{"d_model": 384, "head_dim": 128, "d_mlp": 1920, "norm": "layernorm", "norm_eps": 1e-06, "positions": "rope", "rope_base": 10000.0, "attn_scale": 0.0884, "tie_embeddings": true, "warmup_steps": 407, "decay_fraction": 1.0, "doc_mask": true}
Each number is 128 + 32 x the weight over its row's rms, rounded and kept within 0 to 255. Layers, rows and columns count from 0. Numbers have three digits each. The size before them is the row's rms in percent of the matrix's.

# layer 6 attention value, 128x384, rms 0.0379, rows 0-67, columns 288-383
101:154118086153105150133136167089127114166103120120088137146164170197109065163154141154125161137140134141160158140124175129108157124171126140134127120112130070103166156139139149138111057116160113135113137094026156165142127091086142126122137126139141132133162079138110129098138099075100133163
101:147115116119082188079085192095112209161107141087126144138123111129107162101149125175120176174087165175134069124097057163124093107090169141144107136092164153125136138113141153171157133083090106077110102095115169062058106072117149119126177071172126131095118088120144121126128194142104106156
098:115149172138132137113077097131065111147126133150147112160120090119098082172083111104122101100105125148152113097083121140151145118098166087100145157085168068096129154110164123111115145115162094103095153141169154120077147139121130126141088059164080104080118122185122068137173142112079127163
103:131132087165172157118093132143075159209090144166214096134117159125132163158131153138175122155138134065117155134132098089155196107154115097148166151081147144158084153144142078143120141058137122152103128104093152120132154146159108171115122092115107106094083110144120105110131112055100166138
096:104140143140149120136071158120083093172114156153099104136169114139133197127136156090129123102129118148103140121179133083169111099106123165122120105118150146146088115167159111153119105085072114174117146181141084116114063118051161105115128109145183080151178077193177110123118188057114152170
097:151145107185161100121090148178183134129112118143109142026135143143139110099074191106152102160135114099197145116174109156104162146167152115057127146089118109139141104122105133096153119164068125169156125132193142083189117154160173140096097074152132117114110139094096124099114139109210123153
099:145125125054090158128162091180133143146174133188136156118162161135117154087083122093110084101090066102136108136148160111203089147076127097149155148057086132127104101153111164092111120109165149110078134101110122126082158151122130154127138140136090122151118108116150075086063198194122096144
102:121131049125086119160142150086063097171155143144104082183159086170104114069125130117138119161135152159094181145127162168092113118088154110112188121126083155148110161058139149066138117146079154146119126114158085139081116137138179117095078088133140114088141172171140147162157151060150161149
096:178149104133097105148101139164148114111149166146093137124152029146100026152130041107136125110137105119127117149145135118117175165172147108094162131120170110173160100119091114142124206071111125105060132095179077167102133104152171097105123137105155118117098083133144107161109184087128200111
104:109120115125078111086138119157109057182162141129118124125175114128108083141131133116099140047131154166166128125123142104124166138178080085122080170110155136104141139175133186129103201169138146106150091079077069158125129117153130095130123131077150111151090127155150120079133175162118139169
103:166093166147076170157074127124189106164106153095109136152135157166113107124118059119124088149175142112124127138083164110151187139137133106124191132165164124129072038078119097121166141159075097141133164140066057128181148096143155166073164152121112092189163158116179108201127121119100168112
100:098164128183223115131098118141116215104125125126155109176122092081103143124063180142099082189137092107132120135155114169134153100179114097141174150159072097156131098086144151136120112193079122147107165141137118091124098090113201157139108075147156141125162129157145209138157119169149085109
101:082129129109207080123071178138188071103143160080175151196141122117094161151148155118128160053145086136159157066157116120113107195181141162142105138189156122162076098131188068114131158176148163142131138119119133120144143102155137123133120133099108136148164093101195094136103126126080112097
099:113112144165143089130156123097130135138049125149177092181112169136122108093121130133119157134102095124144121161095157058120135073108106180147111105148063158150134117162137082091128094203095168183171154099095098134089141141182074107067163156137159150108092096129103078150112086108143180214
098:095134067107159050160119124027110096219166088128140135142157125194138139108105086102139128134145149151145115122161091146085119149131131126093099078112117081089125098255182138118073104120196070187137114176133115121118099128147113130148168154141120155077148146156160149128166119153158111110
099:171127109091159196152155117093113169164110178179026091119143118135113128087171182094175144188129119086090151187089129104215101133169163107158111130172142128095112077168105172127085106149070070152134148129138151116107081118181181131143126176117153147154042118117176102163151153155124145166
097:121131140071103189107160163129202071137069075098116113109126168153092114094176096145089119088082119150199112116090080107164113162096146102108190101149157114136119128144142113121126173114133081116094101147128091078153144123081116106170222138083142123186157104122192141106141161076167120160
101:115093192141085121130132093081148094104177161086163128085073084086121116104140137155124139129118094142159124178104201100122100123117181124115103140119139106126152121138144119091153124077132093128089145178124114164172084144135160127116199113081081124159116093091100163105150192090085128120
101:137144103150111144140124150122091129116083116097116112189090145147088115194100137170154102112129131095192109150102188079085109162147152106204122164119127184131111184107143147159147065058169171094109134137117129113084116101107118143077097148108095076138170163128128100132142156084124069123
102:104116109053074081126142138137164087180141115127141100118094133152124159147121161102115172151143138116079136130105140104132124157046117121121144098129106187143147152122105107167120099128126104146117129118166100073141203145133129140072117164114164241110175130067094134137173054105158134122
102:115131116048152119114151124092110120135122138154090086119123124161141143167131087109130112107132127117071126122171124142139122175127059137125095105202175127171145118155086144176151140126163143169097154091047068082107145148143100064108087138148156090134133121130126186132110124143152133145
096:077131150136127164154126122095156139162136107109098071144170153099170217102180169134104132107098148136135131184070147171125129077112130114102102154187069144137173137156086066127079150082114193100153114147172103110143153193138138096111145084116146059125151064161101158160162123119116173154
098:138157112147096097143126151109153157172142086141141097114139097101146132121115142089111142159129104080119150059107132075151115083152158153104105109144210107110147145093113133139109104171131119129107174114138134124100124119138165186092138139106080105124114117100125067080122167109125155047
101:123127197082166138119135105152134164125191122088108140142168113113140157149144106087115149168145141106133170175177085147115198115159158170126134126090185130158104133068146191105117103132121162103137068106143189167141220128131139131126095126055083082142104074111107053147106139154134176120
101:141118161186143081133141125144132167127130120138126119136154156149134129125145129147118146187157085101117153095139065132155164189110133127125148134119160167217118130126108124103121116209126164115175114135160135078122055122139118125163135171073080082119146141141154127145142083110089085129
103:132099163134178118120093128139127178094056163129101176124080165105143098099107148176143143166167154086111135157129094157095091103143126157158158146131135126121062147134090070151124156144129094182084112147113138160118133134190108117141096162110156168145101097166120190140123134154157143131
103:175182166146119121106107102110176088154148144162137148072108110132135075117135093181110131103063153105129144159125113119149113127136088109115096127183150127133143161194097111179124106126107110177100119113162156119107182095088152173172095114132082120124150146125188088113063139108151149128
103:136120160170162106074187146133090175177146126135143142206145125152144150143081163146115165149122119111146144116153157125150062093159089153122121149139150120122156168074157104159163142146083134200171162088119087117124200127135077117200126075096188142130134182088113172140091191094116097123
100:095139105167122103164168090120168117125141115071158155116131173104130136081136160128092149166098149167153095162205060160087124067203151125163113136118122066111154176191177127076128160171133155148164106143149135104148153131169152149072129105114139155112121090156112118125112094131124150103
102:100123161163142148151131137104126151141148116129159104103153148099073135184124150136070135156138154137122127095118183101123177146085128121122111121134155109147157123107084086063143156083097185190159108081140125095131068082111088150106131139156030150143129116145088137104114178152125188142
100:157138112099156113063090121087136130170128122112177139079142139114096144125138144085145134123149146108141137055117109102091152096152106097208132132083125097153160119073125113080145134079125088087157110099167118150130100143127163145139107131161189188152137136080155159192055115164174192156
097:139140108163083109107145132216128136126131126096168159102136125138158167169137095168156069096172131152168162120086076136136155144081139182146140081112112103163084131142165157079063114133120097162137156130151185214054117136086111150094107173091149156114171092156095133148173122155146126137
099:143082127172139128125076105159047156118142124138168151094140158124108185087091054132173131139124112170090163119129073084156136148131150132100072168135099116120104145126098139128148095124158141105100166102193090138074073108167132072126144119071170126120130120105120116082133171143127084108
097:105151118074138143134115123197166107142076096146090115122114106135162075146165167078099200192119134138141077100091147131120137092151118161054182138113143113180084149096126139096170109108126098166173115109098133158070156097160092130155069126089149113105124169144155128105156118149104168094
100:105181122113120141113134059189156085080127112089105119121152077111129124113127132143158149127132141093099151179124111109029130106150124083132150119124119161140076148088210133153133113178177182068138107109122170170106143104149162128064128162086119153137117102161170159097058121138139208151
098:139096112180151149123151144211085142118056145153111066134136129129088151155137091112107101122119134121187131103156064187150121091098051141126087141159096115141125165165144192185156163141148148119092091188063136166149104123162114126157150118161120110091094117105145130140144124102214105098
101:093157069135166073123116074136140153070071103098162160120123141110081145154060146115149145079107128128124131116114112123120137062184115105102151166133079148171149147112160164119130106115096177155120192121075165170119128109135085147071124111091142080157141109108162031154159128177109103121
100:149124115123117184100168163143182128078169106162127113114114120093130148084104131150159137118119119140132146106136126136109101114103091024142105136170134122166120177041147108159115108119165189180115091195159145158139132111154126170107139088170123144081115118138089138121123073150142107164
103:124164135112159144074090170097107127175076144098100104036135142152096097132124063121129155149142114087126165065170165101105130155173205000152146106167137129111124068163120131142136150129148064143129098125069083116119077171130140144119070168149116111201127104080141181112127087145110147179
098:169110157117150128146145111112173113172222125119117107067126161128096115161132134157154088095155119158097134149106136154098086113157144102137149141104160141120173140053149139137163123143099119058103085175108099133134119110158076116169152167158150165051062153099084100111135131155201125149
098:081136141159132120113169141073165195091141152165093072166154126200175119134132093092140159130115104120113103141163091112089089139163123122118136077078186163147090079091099146112105102110144117163140204143146146080167092155068177137147076050139142141130066113123108204083053091193122115137
099:072103174106173098042158114109146072152091101101125159166096087151162233070063137108132100183106165151136081070132124084111086164090197231146160130099140099096161094136133167130105115157172182119141169142148087093095188113120064156186184138125111103119113130141186130092063103145109171118
096:128093158148134156139161137094102152097117194114172126107148153072113143128181092090083141127159135198134163097174148133151114172116187165128220115186111110083102122095181129024151109151163081160091157146103075122099205164074165161113157084127171125098059155148141118113091079092121179145
099:132120110141156133076110143149106161153180184099135149131129128099127155117156174165118162091110097121154145090105169207101164108078080100133144130081075137086075155114041154156107103155159130093091108118137166122053165193157100183094124128142144161132090141141176129059152167146123170106
099:124108107154114100134140103112155130095092150130097110168134106127113100084086079124077097135125171134163184106143095156070140058088111107153101132105146100191083143097112123154123107178142131119166157113193149133135124106144156108101111145063053201128163149117176165144090104112132145177
096:122091137117047122075158140147161119155117200104099163163160141107174122121070160072105150182108144062160179149088110156139121136137202127173153113133054135156122064129115145090141141194088121112130109186106147158159100104081099158114130112127146149076128152114090222169139167098102180108
102:125072135138129127094155096154154119109157092131138181115160175131115133086163124149159134160138141133101082152076145139167145204096086158102120128089169095145165135238191161114125209144142136130128121149123149155128108140123129171133084177151112144170121076113150086155112119085129106068
099:139145085050117163086105147117141099125105147142175085175038086154114157116138165110181091141146104113115121068157178150135114136203143085111168162155043132106118101089142166101210085138094122172116147099135202173145103158152120143156107097123081090162063092110129092133112125136145116129
098:138141134116175062112117168174116127078109140037162082137129056116078106101083123129123114163167118108112106156137162160157110106121161103079150098078133129080118123098199118144154117070108111153088106090110145144181118145115154081088128143116142105110093118095101117190101172174140114116
096:112101123186107158156100113122150084121152135180098102159106131104132120116129160140128108139146092105128113124096093123131147126148002074123129128082179105123144139164146108127076074097085187105115117156138142143156111161211147135141125115088130079152216149127109139146105213081136167102
098:107127134125127149123116067166094175144104123133138121225145102114123138104104170128133172129109129136116158168220087129093153140192125102080117160114164133127132094107128097079113144103231128154124101123156144153160087157129086174130094184116130086076178145115141123122148081155112208050
103:104123180120159126143115150139134100126080172119078129166126172161094122100137182150147164089115160132161146111128142131135088170142085141075059127113102100103105164092170051113154107168162069078135109101168145144069099155080194156137107173155183157100127142041111099104100108031099141197
101:082160075117145109092089136109088126142159097170158139153081136120158122192165055127098110175152123119202120109201114139144146086181127208144138152081121164131143101175136112018155088149205143111109125135117142124125104081118136126139091130149156128137120149091154104171132120167155136055
098:156159119087150107117124139164100140078170123143074112134132144138155072099079163160108109088146114136119124117116093138177104111144111128117125130164162178091172126130119107105101137133043123144117171120060165126113132124191105108142179103155080082136016131118165084080073158169144106084
099:108090111092161119097154083124137087175168164091132156106117134139070111095084156135169221101108117114112143139126153129095145179160121138118139087124146130149088127119084133100089176106070166152101169172069145088171094155177091093204174178193097150158114154150171079152144091063105133142
097:121126175072146149064015150122115128056137142116159178115097107152165142142136133144162124113125161142120151123150134181134079120076178131117102090150128159202194188106104185106090122098125180127152108145032132150143114105095076113133104128036107141174183189104128064154131200084125114153
099:151112173123096157138186093148138150100086145130127041154110142136155174125115051077167100159145151153126101071160173145140076076151150120157096125156096124134121179112142106122105156134115087132082115128115146142101133168142094108067060170132152100132142130180103122147082140158147127137
105:103125160139113104081125185148142092169145153133160147201149218141116107069114128145146126159129145138134136134143129125121163186198110085151058128128065138188110128071115111102165088165192117106103138094104132141075130141124134128159163121163148118113121166122109197159069128056158106055
104:102134170087127079108181171096075116092165145126095132099141145124143078167169106165151064144173094158143091122177166152141174157096114120159090118085098156141105162151135168130099163159117174095189123169144064140135111116121113078144178211138117133156155083115115124128139185117098139155
099:133130170048128104169117133124066143120149056124125051112142145131107121129153152139138100092155147135086073114129101117076151091158072123116165141106059154160132116125116071114136132112087099110158174130159124139086117108133100131092103143123127104084141150106216127105128099169115083108
105:080132152112125142126110119143209136127130108098153158155132082125164135133065130116154119078158153163111110129152138146111171147159138126192142081138118153099095092093119080140159201089126052139051129117118164112132137125164161098176112117095167117160162127134120058153111119097098154134
102:084115140139135111155112119090108064128107134111174159146140177141134141137162134120128106088117141196111122161095088147103148220157110090123152147090137135115052173126096143163159150173113098150115099112103081130113066132086056152156146070114149106139119123128129118081161148113090129130
097:185098130129083125101132146204141164117141110164126122169111159145131146139107093092114116086126152166143111096188186107183110095070171137115135116149130132124112182120079119091149173144128074109136127091111108129116105120113128103087116138165120160086114166173133099130147167089117175159
103:102176162164073144175095080067073155096112127159157063088130148136150158143174088157115133095154133097091165097130104167127146150056148142144150144121124169116203151112118116123124209164159092116144118167105172085146134139163109107131083162170149105168089146183136136074166125105046101115
099:143104153118156116145134191156151121165159149104093113188128127115152166188131132148099096049121125139107165059084054108147172160140108104141153130154053123171128154143104164104111151082114159136147136090113116206166123122135121091126144116147130146086156127111117101229063130128112072127
098:199138112139117115148167235169124112094175144076117138090147152125131106125129142079132160162079095108123084121099129134124131158157122058119083155138130140137165079173130095161115107133103104101157066141052104101114148123165136209123074091149121093091164122161114184102134035083094126054
098:118127131138177142151079137187077218112082043119154118091124136101145041086087155129099102164135142136121142087116200125130083080107086088102127150120194170174149131149099109125134136112158107142099062147125114178089119109145162136122131148145149089124137127046113080096127134096073082064
105:124088123141108140135128146083121104171144172092113132150135179118095074151153202079152148102130104185075157155223091095112126113155098175132120126146067154066105143161109144141120115143134105148119144138116158159113160133155173146116161166167137107180150127158131164094111157173164107164